Part of a small language model's weights: LayerNorm before each block, 2521 steps.
Each number is 200 + 30 x the weight over its row's rms, rounded and kept within 0 to 999. Layers, rows and columns count from 0. The size before them is the row's rms in percent of the matrix's.

# o: layer 3 attention output (transposed), 128x160, rms 0.0548, rows 85-127, columns 32-63
# v: layer 3 attention value, 128x160, rms 0.0437, rows 86-127, columns 32-63
# gate: layer 3 MLP gate, 640x160, rms 0.064, rows 0-38, columns 32-63
# up: layer 3 MLP up, 640x160, rms 0.0616, rows 0-37, columns 32-63
# down: layer 3 MLP down (transposed), 640x160, rms 0.063, rows 0-37, columns 32-63
o85,102,147,204,193,207,242,206,149,129,232,136,256,139,206,159,170,179,165,228,221,148,220,198,190,229,173,200,208,217,177,185,198,183
v86,090,219,235,240,197,145,182,224,209,203,218,220,217,172,195,185,203,156,213,190,214,147,170,198,183,254,189,189,211,169,165,177,179
o86,096,206,152,158,182,201,240,156,196,204,185,213,213,189,228,179,204,187,206,232,213,240,213,168,191,200,214,215,197,181,221,161,152
v87,098,176,185,159,255,209,221,178,221,182,207,226,197,195,231,234,221,191,175,190,296,204,228,208,199,165,273,184,175,206,252,164,178
o87,095,233,166,214,170,252,171,231,205,157,204,217,221,234,237,201,203,188,252,144,159,169,208,183,225,209,162,174,219,152,196,245,233
v88,096,204,181,125,143,191,200,212,260,218,240,189,225,217,228,217,204,173,178,210,204,191,193,200,184,134,225,205,224,198,221,211,186
o88,103,163,207,181,211,169,179,172,268,208,175,190,162,186,140,192,253,190,211,234,172,207,221,196,208,154,186,215,203,212,170,217,211
v89,095,199,228,207,235,182,181,202,213,200,156,170,202,197,195,286,156,144,249,199,157,247,226,204,219,227,236,230,205,169,225,198,197
o89,106,172,223,196,171,154,226,226,155,221,207,198,259,265,208,152,260,212,182,226,261,172,205,198,257,203,158,180,183,244,188,204,215
v90,105,250,206,218,186,184,158,198,204,148,200,237,178,160,170,219,192,213,131,142,202,165,185,189,177,161,122,217,193,222,216,229,210
o90,108,227,193,167,166,252,196,216,156,201,217,172,164,214,205,146,189,145,247,224,228,232,167,192,162,201,226,194,202,170,154,192,180
v91,092,199,164,240,166,199,187,143,228,158,217,188,198,231,182,196,238,187,204,180,156,223,163,170,235,172,195,174,205,211,229,191,217
o91,097,219,235,206,201,212,215,259,162,216,199,271,215,191,197,208,208,252,163,130,169,192,248,205,193,151,196,232,126,218,169,195,173
v92,096,200,234,184,210,242,218,176,208,215,198,169,206,148,168,220,187,225,231,220,156,169,170,206,167,129,224,204,182,182,187,239,178
o92,102,168,260,219,220,186,160,211,177,195,204,259,248,162,233,176,161,214,187,179,222,219,202,235,233,229,169,177,216,205,237,217,184
v93,102,171,181,219,195,240,171,146,200,224,179,170,192,170,167,151,259,262,258,211,172,217,172,226,217,135,139,224,221,196,161,215,187
o93,105,169,214,194,201,212,225,264,216,214,219,179,201,166,233,213,180,205,148,174,276,204,191,242,192,206,167,230,231,179,198,202,162
v94,104,219,225,223,173,195,193,179,161,205,211,219,182,200,217,191,169,174,247,219,219,267,155,214,118,230,238,212,207,126,193,131,208
o94,111,171,165,239,219,179,251,155,263,205,238,202,231,209,196,187,217,207,213,179,192,171,254,175,215,205,194,167,205,247,138,154,149
v95,090,207,192,198,154,153,214,186,264,204,150,175,196,218,169,233,223,180,238,230,172,189,190,147,215,190,252,164,206,179,274,162,168
o95,105,230,240,167,182,162,208,232,189,196,153,233,245,154,195,182,250,247,208,186,163,172,182,253,233,214,220,175,195,172,203,266,252
v96,098,249,253,179,200,279,204,166,166,214,228,202,229,198,237,203,189,194,205,194,182,164,200,191,249,181,152,236,195,215,175,170,203
o96,106,172,180,215,197,216,192,156,190,194,243,228,188,212,144,173,237,238,233,184,192,181,206,212,180,189,223,145,221,228,223,179,186
v97,095,185,151,204,211,203,213,241,167,221,166,180,211,190,218,169,184,213,209,167,166,181,246,313,245,203,205,167,212,191,174,151,217
o97,096,145,215,156,246,177,214,205,185,213,205,238,187,178,188,197,199,166,217,179,260,208,197,179,161,205,193,193,214,182,188,238,190
v98,088,171,185,239,182,197,196,192,204,234,238,186,172,227,237,198,215,194,189,200,205,221,180,196,168,206,198,217,214,209,119,204,246
o98,098,211,190,183,199,217,189,152,179,209,175,148,257,181,182,222,169,194,189,200,238,213,160,233,276,188,228,247,201,180,201,192,199
v99,093,239,220,196,202,181,223,191,173,214,160,267,152,231,216,186,233,175,210,164,145,217,185,182,242,188,185,235,203,202,200,272,180
o99,101,155,182,237,207,176,227,177,247,174,237,213,224,153,174,189,170,214,206,195,215,230,221,211,203,203,211,205,215,193,233,188,171
v100,101,233,191,148,183,209,173,186,267,218,178,179,179,185,230,175,234,228,202,194,172,185,188,179,219,191,241,222,193,167,197,204,116
o100,102,241,216,162,208,128,256,204,158,237,135,208,214,127,204,200,204,153,231,216,205,204,222,217,189,200,177,201,185,228,206,237,196
v101,098,216,192,186,187,215,207,185,153,207,160,157,229,170,192,173,275,245,177,194,201,188,253,265,191,225,230,205,226,248,212,196,224
o101,093,211,219,198,255,205,171,212,226,219,204,222,163,225,287,241,213,181,179,215,237,190,202,136,235,158,204,239,180,210,193,235,169
v102,093,185,190,228,234,192,201,199,173,220,244,224,194,154,152,227,185,189,204,255,189,243,235,194,199,203,200,188,239,241,270,208,224
o102,097,207,171,234,196,213,186,182,196,157,100,234,157,243,225,193,201,233,154,175,213,189,221,188,226,225,203,216,189,182,162,181,228
v103,091,190,202,191,176,205,283,161,254,236,231,208,200,150,202,209,188,245,183,209,170,232,179,199,275,183,163,205,194,193,197,203,152
o103,094,208,175,200,177,171,192,192,180,137,204,251,169,162,220,198,199,165,159,179,204,214,165,231,182,191,244,201,184,212,194,191,197
v104,099,191,253,217,217,189,154,235,203,213,190,191,138,238,161,198,156,179,154,213,163,190,219,168,208,248,204,176,221,205,152,197,156
o104,102,183,216,155,196,218,227,207,216,202,208,195,225,189,225,180,204,194,172,242,187,156,176,188,257,179,273,169,133,206,232,266,224
v105,106,192,178,152,250,201,157,199,201,189,199,257,199,252,179,148,212,179,254,211,195,176,190,203,218,192,258,156,165,208,191,178,142
o105,109,202,216,200,137,157,218,177,241,171,203,170,156,178,197,234,194,201,201,200,138,181,174,263,273,235,274,187,170,170,271,202,228
v106,082,241,214,190,186,190,257,156,235,208,182,208,239,151,190,193,212,152,185,243,164,224,153,128,189,180,192,184,200,177,168,226,228
o106,092,156,261,158,130,233,222,210,180,175,202,219,190,196,248,209,178,218,196,240,172,228,158,192,162,202,183,159,198,241,222,212,191
v107,089,236,199,152,180,214,220,210,202,237,162,204,254,175,222,249,196,189,202,184,243,214,214,168,214,158,173,167,136,230,225,186,193
o107,105,202,207,194,225,207,142,248,195,141,234,241,159,169,226,195,190,195,175,236,153,168,154,189,196,223,157,202,219,220,231,253,220
v108,095,154,186,188,156,199,249,234,246,167,218,185,222,190,192,213,159,221,183,221,237,216,177,210,205,168,269,239,207,207,183,231,216
o108,098,236,209,222,269,203,204,135,151,220,246,224,270,225,272,173,223,152,153,192,165,217,224,191,213,225,197,237,212,189,117,221,208
v109,087,203,146,141,202,190,191,228,193,223,200,193,245,187,215,187,229,164,197,210,183,175,154,172,198,186,162,155,195,192,217,219,187
o109,096,233,239,257,190,206,163,207,228,162,199,222,207,214,202,200,238,220,203,241,206,216,210,224,218,222,231,146,198,197,243,225,176
v110,099,187,197,211,173,192,232,172,175,153,159,274,151,264,222,217,180,205,189,179,186,241,176,216,164,162,263,153,182,237,253,216,192
o110,109,254,233,209,175,178,211,216,187,169,219,220,221,190,218,198,226,184,248,170,226,192,241,228,262,213,173,192,218,187,216,187,200
v111,093,194,196,144,164,179,205,219,224,162,269,224,188,243,211,230,156,191,173,211,266,252,157,182,187,186,171,179,192,192,187,186,204
o111,093,214,223,267,220,222,226,152,245,189,185,238,169,223,168,196,151,223,196,201,195,188,222,183,235,170,264,213,187,224,152,131,234
v112,096,247,232,203,201,180,236,194,149,170,182,210,222,169,138,186,222,142,224,177,191,195,179,255,171,273,165,191,192,191,196,209,167
o112,098,240,165,165,184,176,194,170,212,241,219,196,183,156,194,181,208,248,191,217,235,203,233,218,260,186,198,186,275,194,230,138,207
v113,101,246,191,250,147,189,223,212,191,203,176,192,179,222,213,177,172,207,177,181,185,254,180,204,222,208,180,214,227,192,167,194,205
o113,106,197,209,220,211,231,235,175,223,223,228,233,161,154,237,229,207,241,188,204,240,203,210,209,156,271,185,204,220,241,236,165,180
v114,089,219,193,135,228,189,225,198,203,239,188,180,207,195,251,171,219,220,195,153,193,190,159,234,157,208,207,199,230,142,242,169,182
o114,097,239,236,211,201,221,120,214,241,193,262,233,170,202,182,211,184,199,163,187,236,229,181,182,173,217,175,180,159,173,222,226,147
v115,099,210,227,219,142,162,196,240,248,206,201,151,226,168,179,217,180,187,180,229,218,179,176,222,166,171,221,197,250,218,171,175,203
o115,112,226,198,231,228,171,204,204,178,231,228,244,196,184,179,211,218,246,190,227,175,256,148,160,256,247,164,189,168,166,193,164,184
v116,104,264,255,141,154,207,198,186,189,180,218,175,253,220,195,162,166,176,190,156,207,161,195,190,204,228,215,201,205,195,194,157,177
o116,099,196,196,157,230,206,262,235,211,211,262,189,179,223,167,270,225,195,234,256,182,199,145,229,221,179,178,183,195,206,230,239,202
v117,099,182,159,185,207,210,187,213,192,228,228,181,178,208,130,217,170,234,195,196,151,186,198,226,202,185,233,180,239,200,188,230,262
o117,109,211,202,192,235,256,185,199,189,229,202,205,180,219,182,221,211,151,210,175,181,237,205,226,203,168,202,245,189,228,121,205,254
v118,102,186,210,182,177,194,277,211,229,189,241,224,190,183,196,192,212,148,130,207,184,201,182,260,222,214,223,210,209,205,149,124,216
o118,101,237,169,189,202,217,205,188,275,197,222,238,156,203,148,198,196,235,187,176,194,168,230,224,180,180,213,215,223,223,200,170,216
v119,088,207,241,163,174,225,282,160,250,229,207,190,199,179,164,254,201,187,184,215,194,255,174,216,179,216,224,161,235,196,189,268,222
o119,094,205,195,181,225,156,176,228,230,201,205,202,259,204,217,180,216,173,190,134,252,192,202,196,250,191,217,222,183,201,174,157,226
v120,094,224,233,174,167,258,264,193,220,203,238,211,178,222,185,218,226,213,178,204,243,166,230,202,173,165,200,220,199,199,174,244,189
o120,094,211,206,243,291,176,208,190,227,187,256,197,217,194,188,246,148,187,246,158,129,194,244,234,222,174,207,167,198,166,154,186,172
v121,097,166,260,186,189,223,156,125,168,199,229,191,219,230,194,203,145,213,222,151,200,221,242,246,204,173,208,215,231,203,175,203,250
o121,099,176,140,189,266,233,189,211,206,187,180,182,236,226,195,243,244,171,168,176,247,221,173,144,176,196,201,212,239,207,155,186,155
v122,099,261,229,224,200,209,194,243,201,175,232,194,174,222,192,195,177,210,238,211,254,223,202,205,226,159,190,207,208,206,194,224,253
o122,102,201,233,242,208,163,173,219,188,221,215,174,208,233,157,217,170,219,203,210,207,178,200,205,186,222,239,190,219,193,201,142,175
v123,097,165,234,173,152,204,194,157,216,193,194,163,188,205,228,210,147,210,245,178,183,220,195,199,207,142,158,222,155,183,184,170,204
o123,105,171,190,166,226,187,179,244,235,246,248,227,210,235,202,181,212,184,170,200,248,248,191,280,173,176,213,182,217,265,185,199,172
v124,093,223,194,209,221,205,131,190,211,241,216,220,196,195,236,171,248,182,199,163,177,187,205,157,195,256,192,195,191,156,188,181,227
o124,098,206,254,238,216,229,231,164,208,207,198,267,154,207,220,203,234,211,223,227,184,234,210,200,243,166,186,189,195,178,225,187,160
v125,105,183,260,213,174,206,175,206,183,202,206,182,248,192,227,247,207,212,212,232,214,168,183,181,172,251,230,188,193,178,188,195,208
o125,114,216,179,210,149,188,215,160,225,199,168,261,147,205,196,183,173,202,183,221,191,230,258,204,211,163,229,174,183,165,173,240,154
v126,100,200,197,225,192,159,199,189,227,233,183,153,195,140,239,194,258,186,133,202,215,238,242,158,226,162,164,214,184,181,211,222,253
o126,102,172,182,216,202,207,123,237,191,205,163,234,197,240,219,183,213,209,221,211,230,274,170,158,170,224,149,252,218,182,220,190,185
v127,101,138,160,167,194,229,164,153,228,194,218,191,183,172,211,170,250,161,235,187,172,179,219,169,227,139,191,203,225,213,184,248,217
o127,105,190,211,177,215,135,222,216,220,163,150,164,214,238,206,182,204,223,111,205,229,213,176,239,184,181,172,228,172,184,189,193,223
gate0,095,190,164,248,219,163,187,229,236,285,166,185,188,225,151,156,183,174,239,172,208,244,190,197,187,193,221,121,173,196,247,189,210
up0,102,151,174,214,145,208,209,242,183,176,255,165,153,184,186,184,159,220,209,214,239,179,209,254,222,212,214,189,150,171,236,198,211
down0,104,164,248,222,146,160,184,206,146,197,243,187,218,216,196,218,196,211,168,203,203,223,248,211,182,176,189,188,203,240,200,176,216
gate1,098,183,159,213,196,253,226,193,202,226,178,198,192,234,166,217,230,169,225,207,225,232,170,180,221,195,135,148,225,227,245,233,226
up1,101,210,216,129,228,149,185,192,172,227,218,252,202,181,205,174,225,183,257,177,210,223,195,159,186,192,202,185,146,161,204,176,177
down1,093,195,204,188,185,169,234,181,217,174,158,220,171,206,187,189,168,224,190,183,210,207,278,251,201,233,190,202,217,204,191,205,193
gate2,106,204,169,191,164,235,260,216,227,201,204,174,250,236,208,204,212,181,231,135,215,212,206,170,223,197,203,211,123,167,216,209,230
up2,107,241,206,234,234,221,127,189,195,210,180,228,168,155,233,154,180,193,190,244,192,230,189,177,153,225,157,233,233,231,154,276,263
down2,107,169,178,205,154,195,228,168,195,194,225,134,178,238,230,144,239,210,223,211,251,276,159,209,141,201,249,202,201,228,210,191,184
gate3,107,216,204,214,177,189,206,181,154,245,249,165,200,155,255,221,205,233,181,181,188,193,194,181,180,196,185,169,144,193,186,211,212
up3,103,196,165,206,173,221,173,214,181,223,164,194,218,253,176,220,256,165,182,217,188,236,202,162,201,202,228,188,232,182,219,216,227
down3,099,188,266,156,215,218,203,205,252,218,174,208,171,189,267,161,168,220,208,199,186,175,189,227,233,157,213,219,149,179,159,183,190
gate4,112,181,215,212,168,165,202,272,140,172,209,215,189,190,247,203,174,207,226,262,183,214,188,157,165,176,203,235,189,154,139,212,195
up4,101,201,192,221,138,217,233,216,175,183,166,148,225,167,217,221,228,241,213,173,183,222,156,202,197,214,193,195,207,163,135,199,197
down4,106,213,204,216,195,197,223,194,200,206,181,173,188,201,211,157,256,241,223,175,255,229,211,268,243,232,176,185,219,191,229,196,211
gate5,101,164,187,192,177,188,199,185,216,171,183,202,147,158,160,194,186,177,225,154,169,205,238,201,156,231,178,220,166,203,226,205,190
up5,109,188,208,202,214,206,195,212,255,181,181,219,193,218,227,183,217,233,156,169,159,240,220,158,209,232,180,209,201,253,171,246,196
down5,101,178,261,220,187,222,227,216,213,205,176,182,123,191,220,221,231,243,208,193,148,201,168,244,171,199,201,158,222,177,221,163,237
gate6,106,211,185,256,267,174,227,202,243,189,179,217,258,181,233,235,244,203,146,201,224,170,216,251,198,200,212,196,218,238,209,213,259
up6,094,239,215,211,208,246,199,207,195,231,162,243,162,156,170,183,173,171,185,265,174,225,233,195,196,232,230,168,226,174,200,183,243
down6,101,235,190,210,183,180,244,208,180,249,215,223,187,156,194,173,185,189,257,222,213,222,202,248,205,184,194,189,260,219,198,189,161
gate7,101,144,129,224,179,215,207,148,208,198,186,187,173,183,183,201,198,203,177,174,170,209,171,138,214,227,195,148,222,153,181,200,185
up7,114,167,210,239,223,194,243,175,142,172,200,195,193,231,202,202,234,207,232,200,136,268,204,186,187,180,237,168,155,180,174,235,166
down7,104,236,181,168,160,212,151,201,211,185,177,207,183,190,196,158,192,208,194,240,164,182,145,205,213,202,164,163,204,181,169,185,203
gate8,095,163,185,180,204,223,177,293,191,248,202,155,183,168,200,206,186,257,216,180,118,220,183,183,169,225,149,181,167,224,223,260,213
up8,100,180,199,238,165,245,234,239,252,215,198,232,157,171,216,208,180,216,225,173,141,234,183,206,257,218,223,175,174,211,224,204,212
down8,099,192,178,183,119,219,176,211,252,188,225,210,185,194,193,160,202,214,219,225,215,175,180,232,217,154,212,185,235,218,205,142,240
gate9,105,169,154,176,155,217,248,214,123,202,247,221,233,244,157,189,193,150,191,159,218,206,186,182,165,220,130,200,172,223,188,152,186
up9,106,170,158,237,210,254,175,170,170,211,193,199,196,203,148,200,228,207,157,230,240,193,227,141,201,228,226,224,213,227,177,179,283
down9,110,159,242,195,195,190,204,206,181,188,256,223,225,194,167,193,188,228,227,202,180,198,221,142,245,230,135,183,244,184,208,205,174
gate10,099,166,221,195,158,233,215,215,202,207,182,153,225,186,174,201,233,237,210,191,252,187,236,129,140,214,233,181,175,201,171,226,188
up10,104,248,152,188,193,182,162,170,212,212,190,238,191,253,231,223,211,227,183,248,181,201,216,169,250,226,202,195,202,157,179,196,174
down10,098,214,172,207,204,194,140,166,178,179,177,144,163,214,191,166,224,212,209,167,184,195,209,192,146,229,138,178,259,211,163,171,224
gate11,102,196,127,203,187,207,219,187,170,169,162,197,182,156,190,158,194,233,186,179,175,251,222,195,208,248,202,222,212,177,228,143,143
up11,103,198,199,195,207,232,209,158,206,184,158,169,277,241,217,240,212,216,203,219,199,165,232,222,217,146,173,202,177,215,215,238,247
down11,099,179,265,185,226,152,161,168,170,171,207,211,194,187,228,223,185,159,181,152,158,184,232,157,147,199,209,219,203,244,245,188,287
gate12,108,186,170,135,217,194,216,138,213,236,266,248,204,151,147,186,144,173,206,232,204,195,252,246,200,213,199,157,211,211,199,191,198
up12,103,192,217,190,192,187,219,162,237,260,202,218,193,195,146,215,213,194,177,231,150,216,184,171,197,165,139,176,210,181,155,222,192
down12,090,213,182,237,212,172,201,204,162,224,164,224,214,178,165,158,220,244,236,119,229,196,167,253,179,197,204,180,205,257,218,179,232
gate13,101,170,241,261,205,204,265,177,209,191,232,218,217,164,191,216,244,223,224,209,217,182,228,246,152,153,166,210,215,215,244,185,201
up13,094,243,149,249,206,193,184,198,230,223,179,242,262,257,259,182,202,162,198,224,172,173,217,184,171,196,235,242,135,246,239,229,209
down13,100,238,209,198,187,221,220,222,204,230,200,214,181,201,221,219,174,223,181,199,176,199,160,196,175,211,190,215,148,276,213,178,208
gate14,110,241,216,218,244,211,178,191,234,153,210,179,195,187,157,198,156,164,193,240,232,118,154,211,195,264,226,219,233,269,178,251,196
up14,107,206,222,217,260,226,212,199,216,178,166,238,150,227,151,206,214,207,167,148,214,221,149,183,180,183,186,152,214,253,222,183,168
down14,100,229,196,193,155,198,254,209,223,166,164,193,194,216,197,254,195,186,225,200,205,174,154,211,206,170,207,192,212,215,205,293,193
gate15,099,211,230,193,134,160,225,257,212,155,182,210,214,250,218,210,203,184,207,202,195,196,207,189,165,227,215,152,226,166,167,201,197
up15,101,218,171,161,146,155,254,268,223,186,217,245,230,212,182,199,200,180,122,204,151,237,207,193,228,227,222,187,197,209,161,215,145
down15,105,135,213,189,195,227,202,252,206,221,233,204,192,238,199,230,150,168,223,178,158,230,242,213,188,225,183,146,237,269,174,161,216
gate16,099,218,171,209,249,249,204,155,151,199,223,174,206,221,184,191,183,144,194,205,221,150,194,232,165,236,243,232,225,200,211,234,181
up16,088,167,163,184,215,226,195,175,155,174,184,219,182,182,231,168,158,190,213,210,184,241,195,189,175,173,232,241,206,165,198,204,255
down16,098,212,140,175,207,199,215,196,154,165,169,147,212,184,189,187,197,167,218,183,193,144,178,244,194,199,247,229,204,163,225,242,186
gate17,093,186,176,219,171,186,215,136,191,223,184,222,203,155,167,191,220,178,216,210,214,211,216,165,210,196,216,201,246,239,121,244,272
up17,093,228,186,260,187,181,170,253,202,158,190,172,178,190,221,216,224,178,215,221,217,160,190,222,217,200,135,211,238,122,251,184,230
down17,091,205,176,248,225,197,178,201,213,211,233,152,211,255,236,188,185,184,195,236,219,148,228,255,246,204,150,219,189,201,205,185,200
gate18,101,249,162,176,197,163,164,206,226,168,238,148,173,197,171,174,184,171,235,234,197,217,178,220,128,214,201,164,206,173,212,187,239
up18,101,172,154,177,189,236,172,210,180,225,151,197,249,144,207,239,231,181,219,183,222,173,187,238,187,181,214,185,191,210,194,186,224
down18,092,206,228,244,241,167,261,212,227,207,228,194,157,215,224,199,211,168,200,145,176,199,216,224,216,213,158,150,212,193,207,196,208
gate19,099,201,180,189,204,202,234,240,243,194,246,249,200,166,280,230,234,201,231,235,209,223,189,180,177,167,192,154,249,242,201,215,136
up19,105,238,214,242,158,218,182,226,218,163,221,230,182,216,184,159,135,241,211,170,184,205,159,211,217,190,188,188,183,187,196,210,140
down19,106,252,233,263,223,212,209,185,230,179,193,159,151,254,252,160,104,215,170,237,217,216,205,229,243,187,165,177,273,233,223,263,231
gate20,090,216,214,187,168,163,222,245,181,185,246,143,157,155,159,215,216,151,202,206,182,218,222,172,229,223,182,218,149,177,175,225,176
up20,106,196,177,209,212,152,234,214,177,236,196,243,166,243,143,175,219,216,210,195,199,282,202,195,202,208,166,248,240,188,221,208,230
down20,097,205,198,223,221,190,213,156,191,243,223,194,181,237,141,240,222,210,198,231,204,230,259,208,161,237,171,224,174,180,226,164,143
gate21,118,228,145,212,191,136,214,248,185,205,183,207,202,201,261,173,190,217,224,225,224,184,240,185,245,178,190,172,190,200,187,184,179
up21,111,197,265,182,198,213,185,169,159,168,210,208,227,188,185,180,165,154,219,150,207,253,219,236,192,202,211,165,178,170,183,187,183
down21,107,160,215,228,147,233,236,178,229,180,193,241,199,192,170,183,192,169,207,169,208,164,170,245,213,161,205,133,189,201,152,171,183
gate22,101,131,205,212,166,181,197,215,208,157,237,198,226,183,182,164,204,175,144,208,218,218,239,242,189,166,212,188,184,195,153,190,176
up22,107,201,149,210,184,187,188,166,153,185,194,217,190,146,206,208,235,157,225,246,189,250,242,162,186,150,187,156,158,233,253,180,245
down22,094,215,228,206,190,181,205,213,212,198,175,203,193,162,134,179,153,230,158,176,237,285,166,203,216,207,232,220,171,185,209,190,264
gate23,102,240,207,151,181,121,208,200,224,220,159,152,232,171,238,209,236,156,242,222,223,223,161,219,208,183,184,195,171,238,148,154,249
up23,104,206,248,173,188,222,230,159,206,234,144,150,230,232,222,170,189,205,192,176,167,219,221,204,209,237,178,172,199,239,245,193,230
down23,103,229,210,175,136,211,208,146,245,243,196,193,193,205,241,206,179,178,208,211,210,232,154,225,143,236,247,202,155,199,222,183,169
gate24,100,200,234,256,158,161,236,234,173,203,145,235,175,229,195,210,160,205,185,155,167,222,234,210,185,202,191,217,223,208,217,234,194
up24,100,180,204,205,244,180,147,175,176,189,194,213,150,191,222,151,146,178,207,182,222,128,177,193,215,194,176,194,190,179,247,178,209
down24,103,201,183,208,168,190,150,186,284,209,185,223,218,170,202,199,178,232,202,210,172,187,285,231,197,156,215,276,174,230,210,238,166
gate25,085,202,173,250,241,242,219,175,229,165,161,206,156,194,196,203,154,193,289,167,218,228,209,252,152,176,220,181,144,233,162,177,179
up25,093,226,178,193,171,171,189,172,196,223,191,150,191,212,241,202,253,225,216,278,212,199,194,200,246,265,230,186,216,145,208,200,206
down25,091,200,171,223,227,251,232,206,235,245,201,225,198,134,179,202,203,206,249,222,231,209,173,188,182,202,181,204,226,223,146,195,190
gate26,104,152,183,246,231,215,247,143,205,198,203,153,208,203,190,200,231,177,233,231,201,165,245,190,204,228,222,144,239,187,245,231,157
up26,099,146,205,239,242,216,209,222,250,156,185,169,219,200,201,177,224,150,230,212,207,166,160,176,232,173,228,198,235,198,209,204,170
down26,101,216,243,194,220,188,215,202,174,191,204,193,292,200,210,239,194,201,212,224,218,207,169,224,275,241,187,184,154,183,232,201,196
gate27,116,217,210,158,230,220,188,211,182,190,180,246,253,211,237,219,229,214,191,176,187,234,162,207,209,186,242,229,212,233,188,198,227
up27,116,259,207,196,184,169,221,184,231,219,197,174,202,198,167,217,217,257,252,155,184,203,202,192,201,175,221,182,172,175,212,219,182
down27,111,140,207,203,232,174,134,219,236,164,192,231,167,208,134,255,230,183,202,246,219,217,227,213,195,162,185,195,210,218,206,180,201
gate28,094,215,198,193,220,220,202,183,212,195,246,228,186,168,186,189,135,167,215,198,186,168,206,205,162,145,178,259,221,161,230,239,210
up28,107,183,258,209,203,198,235,159,251,215,188,165,233,191,205,236,163,166,137,189,181,193,210,201,216,209,187,133,191,202,169,201,260
down28,101,243,163,260,202,149,184,236,197,159,200,242,226,245,139,169,219,191,194,168,188,213,254,197,196,187,210,255,214,182,232,203,177
gate29,098,160,165,208,228,222,246,186,127,183,192,198,225,201,157,176,154,237,166,157,158,159,199,191,225,191,246,254,224,132,201,229,189
up29,081,197,223,219,149,210,130,250,217,174,197,198,231,167,220,217,189,244,201,225,157,173,194,192,216,203,153,221,191,217,226,186,188
down29,090,153,208,220,194,224,147,205,163,171,202,176,184,192,238,200,171,167,142,207,188,187,227,181,169,199,209,207,188,242,127,152,222
gate30,098,206,194,151,178,184,190,178,221,226,166,249,177,203,203,193,176,225,222,246,201,214,250,158,226,179,222,173,185,201,222,223,168
up30,104,146,268,176,156,223,170,167,218,190,182,148,221,212,270,191,152,223,213,194,186,270,219,165,190,216,205,197,161,231,201,197,192
down30,103,175,263,188,244,219,186,141,175,177,209,191,223,206,191,204,184,217,217,211,199,231,213,220,212,210,217,162,193,189,230,215,144
gate31,105,228,235,181,174,201,169,190,206,203,229,207,173,212,171,139,179,222,276,216,219,148,249,178,191,190,197,228,197,163,209,209,256
up31,113,159,185,192,196,215,155,206,162,185,231,150,191,183,256,163,211,211,189,174,231,214,211,206,159,169,169,159,200,208,195,175,176
down31,094,239,211,175,174,154,250,190,194,214,196,259,190,197,228,216,217,170,158,208,197,170,164,199,173,167,169,194,225,236,244,183,220
gate32,101,231,189,256,217,206,246,232,182,237,207,188,188,273,159,210,262,235,240,203,191,205,176,158,169,171,194,160,219,232,170,209,194
up32,085,162,177,205,198,199,222,224,164,150,207,191,222,153,230,169,169,162,148,191,126,194,222,205,216,229,226,212,171,207,238,181,252
down32,086,162,190,239,231,232,177,227,189,167,213,221,213,178,200,193,205,177,139,183,157,195,213,163,171,190,201,207,190,245,200,176,190
gate33,095,209,181,193,194,211,210,185,233,187,131,191,244,214,202,254,233,170,217,224,198,209,196,242,257,161,174,196,230,220,164,216,166
up33,098,185,195,154,233,203,223,171,170,181,206,175,190,233,151,172,184,184,255,238,209,262,159,177,174,217,232,241,203,231,215,167,193
down33,100,186,251,182,174,259,211,229,207,159,231,175,208,207,223,233,210,218,228,168,215,190,180,240,219,210,237,226,194,173,191,210,147
gate34,098,221,221,242,236,222,209,179,242,181,179,176,165,217,175,162,182,213,229,176,180,239,193,221,167,157,186,209,201,218,118,189,220
up34,093,163,163,214,250,193,175,208,168,245,211,214,138,217,165,231,183,260,193,217,200,164,140,140,219,191,158,200,223,120,212,218,186
down34,098,110,186,146,245,220,175,191,172,251,192,207,201,163,167,221,160,216,229,247,211,215,202,182,237,187,187,209,258,152,214,209,177
gate35,091,188,217,241,205,195,192,272,185,197,260,163,182,177,180,165,156,200,157,165,172,203,186,172,167,178,173,164,219,168,204,166,214
up35,099,223,189,182,208,178,237,217,199,188,191,196,193,170,218,190,196,191,204,218,240,218,207,218,290,207,195,235,188,170,198,187,211
down35,102,262,138,206,159,196,242,194,223,163,213,191,186,249,213,208,175,208,175,175,215,205,227,215,256,212,186,177,182,165,186,199,225
gate36,107,227,175,215,170,177,202,207,216,211,185,193,223,186,230,141,202,150,217,247,224,182,195,269,215,196,207,207,201,230,239,170,171
up36,107,198,200,219,169,229,214,175,164,233,251,192,172,166,199,185,237,189,237,209,216,193,157,245,262,207,178,240,228,208,240,198,193
down36,109,178,209,250,172,156,206,202,208,199,156,188,237,256,158,156,186,185,169,215,218,247,247,193,206,163,222,166,158,166,199,194,224
gate37,098,188,244,185,196,228,259,158,217,197,205,159,181,202,209,186,138,231,199,225,245,174,174,276,210,194,162,226,240,180,238,155,181
up37,101,220,197,186,219,239,180,155,208,214,235,208,163,149,223,174,177,182,267,162,200,203,216,208,218,182,225,258,261,177,253,182,213
down37,101,195,216,131,228,218,214,160,191,206,166,217,194,186,205,184,173,209,175,249,192,213,232,181,185,219,185,274,184,211,199,183,124
gate38,097,207,157,187,212,155,215,181,188,180,282,203,198,212,168,236,197,208,186,178,158,192,207,250,170,174,229,240,169,231,159,225,179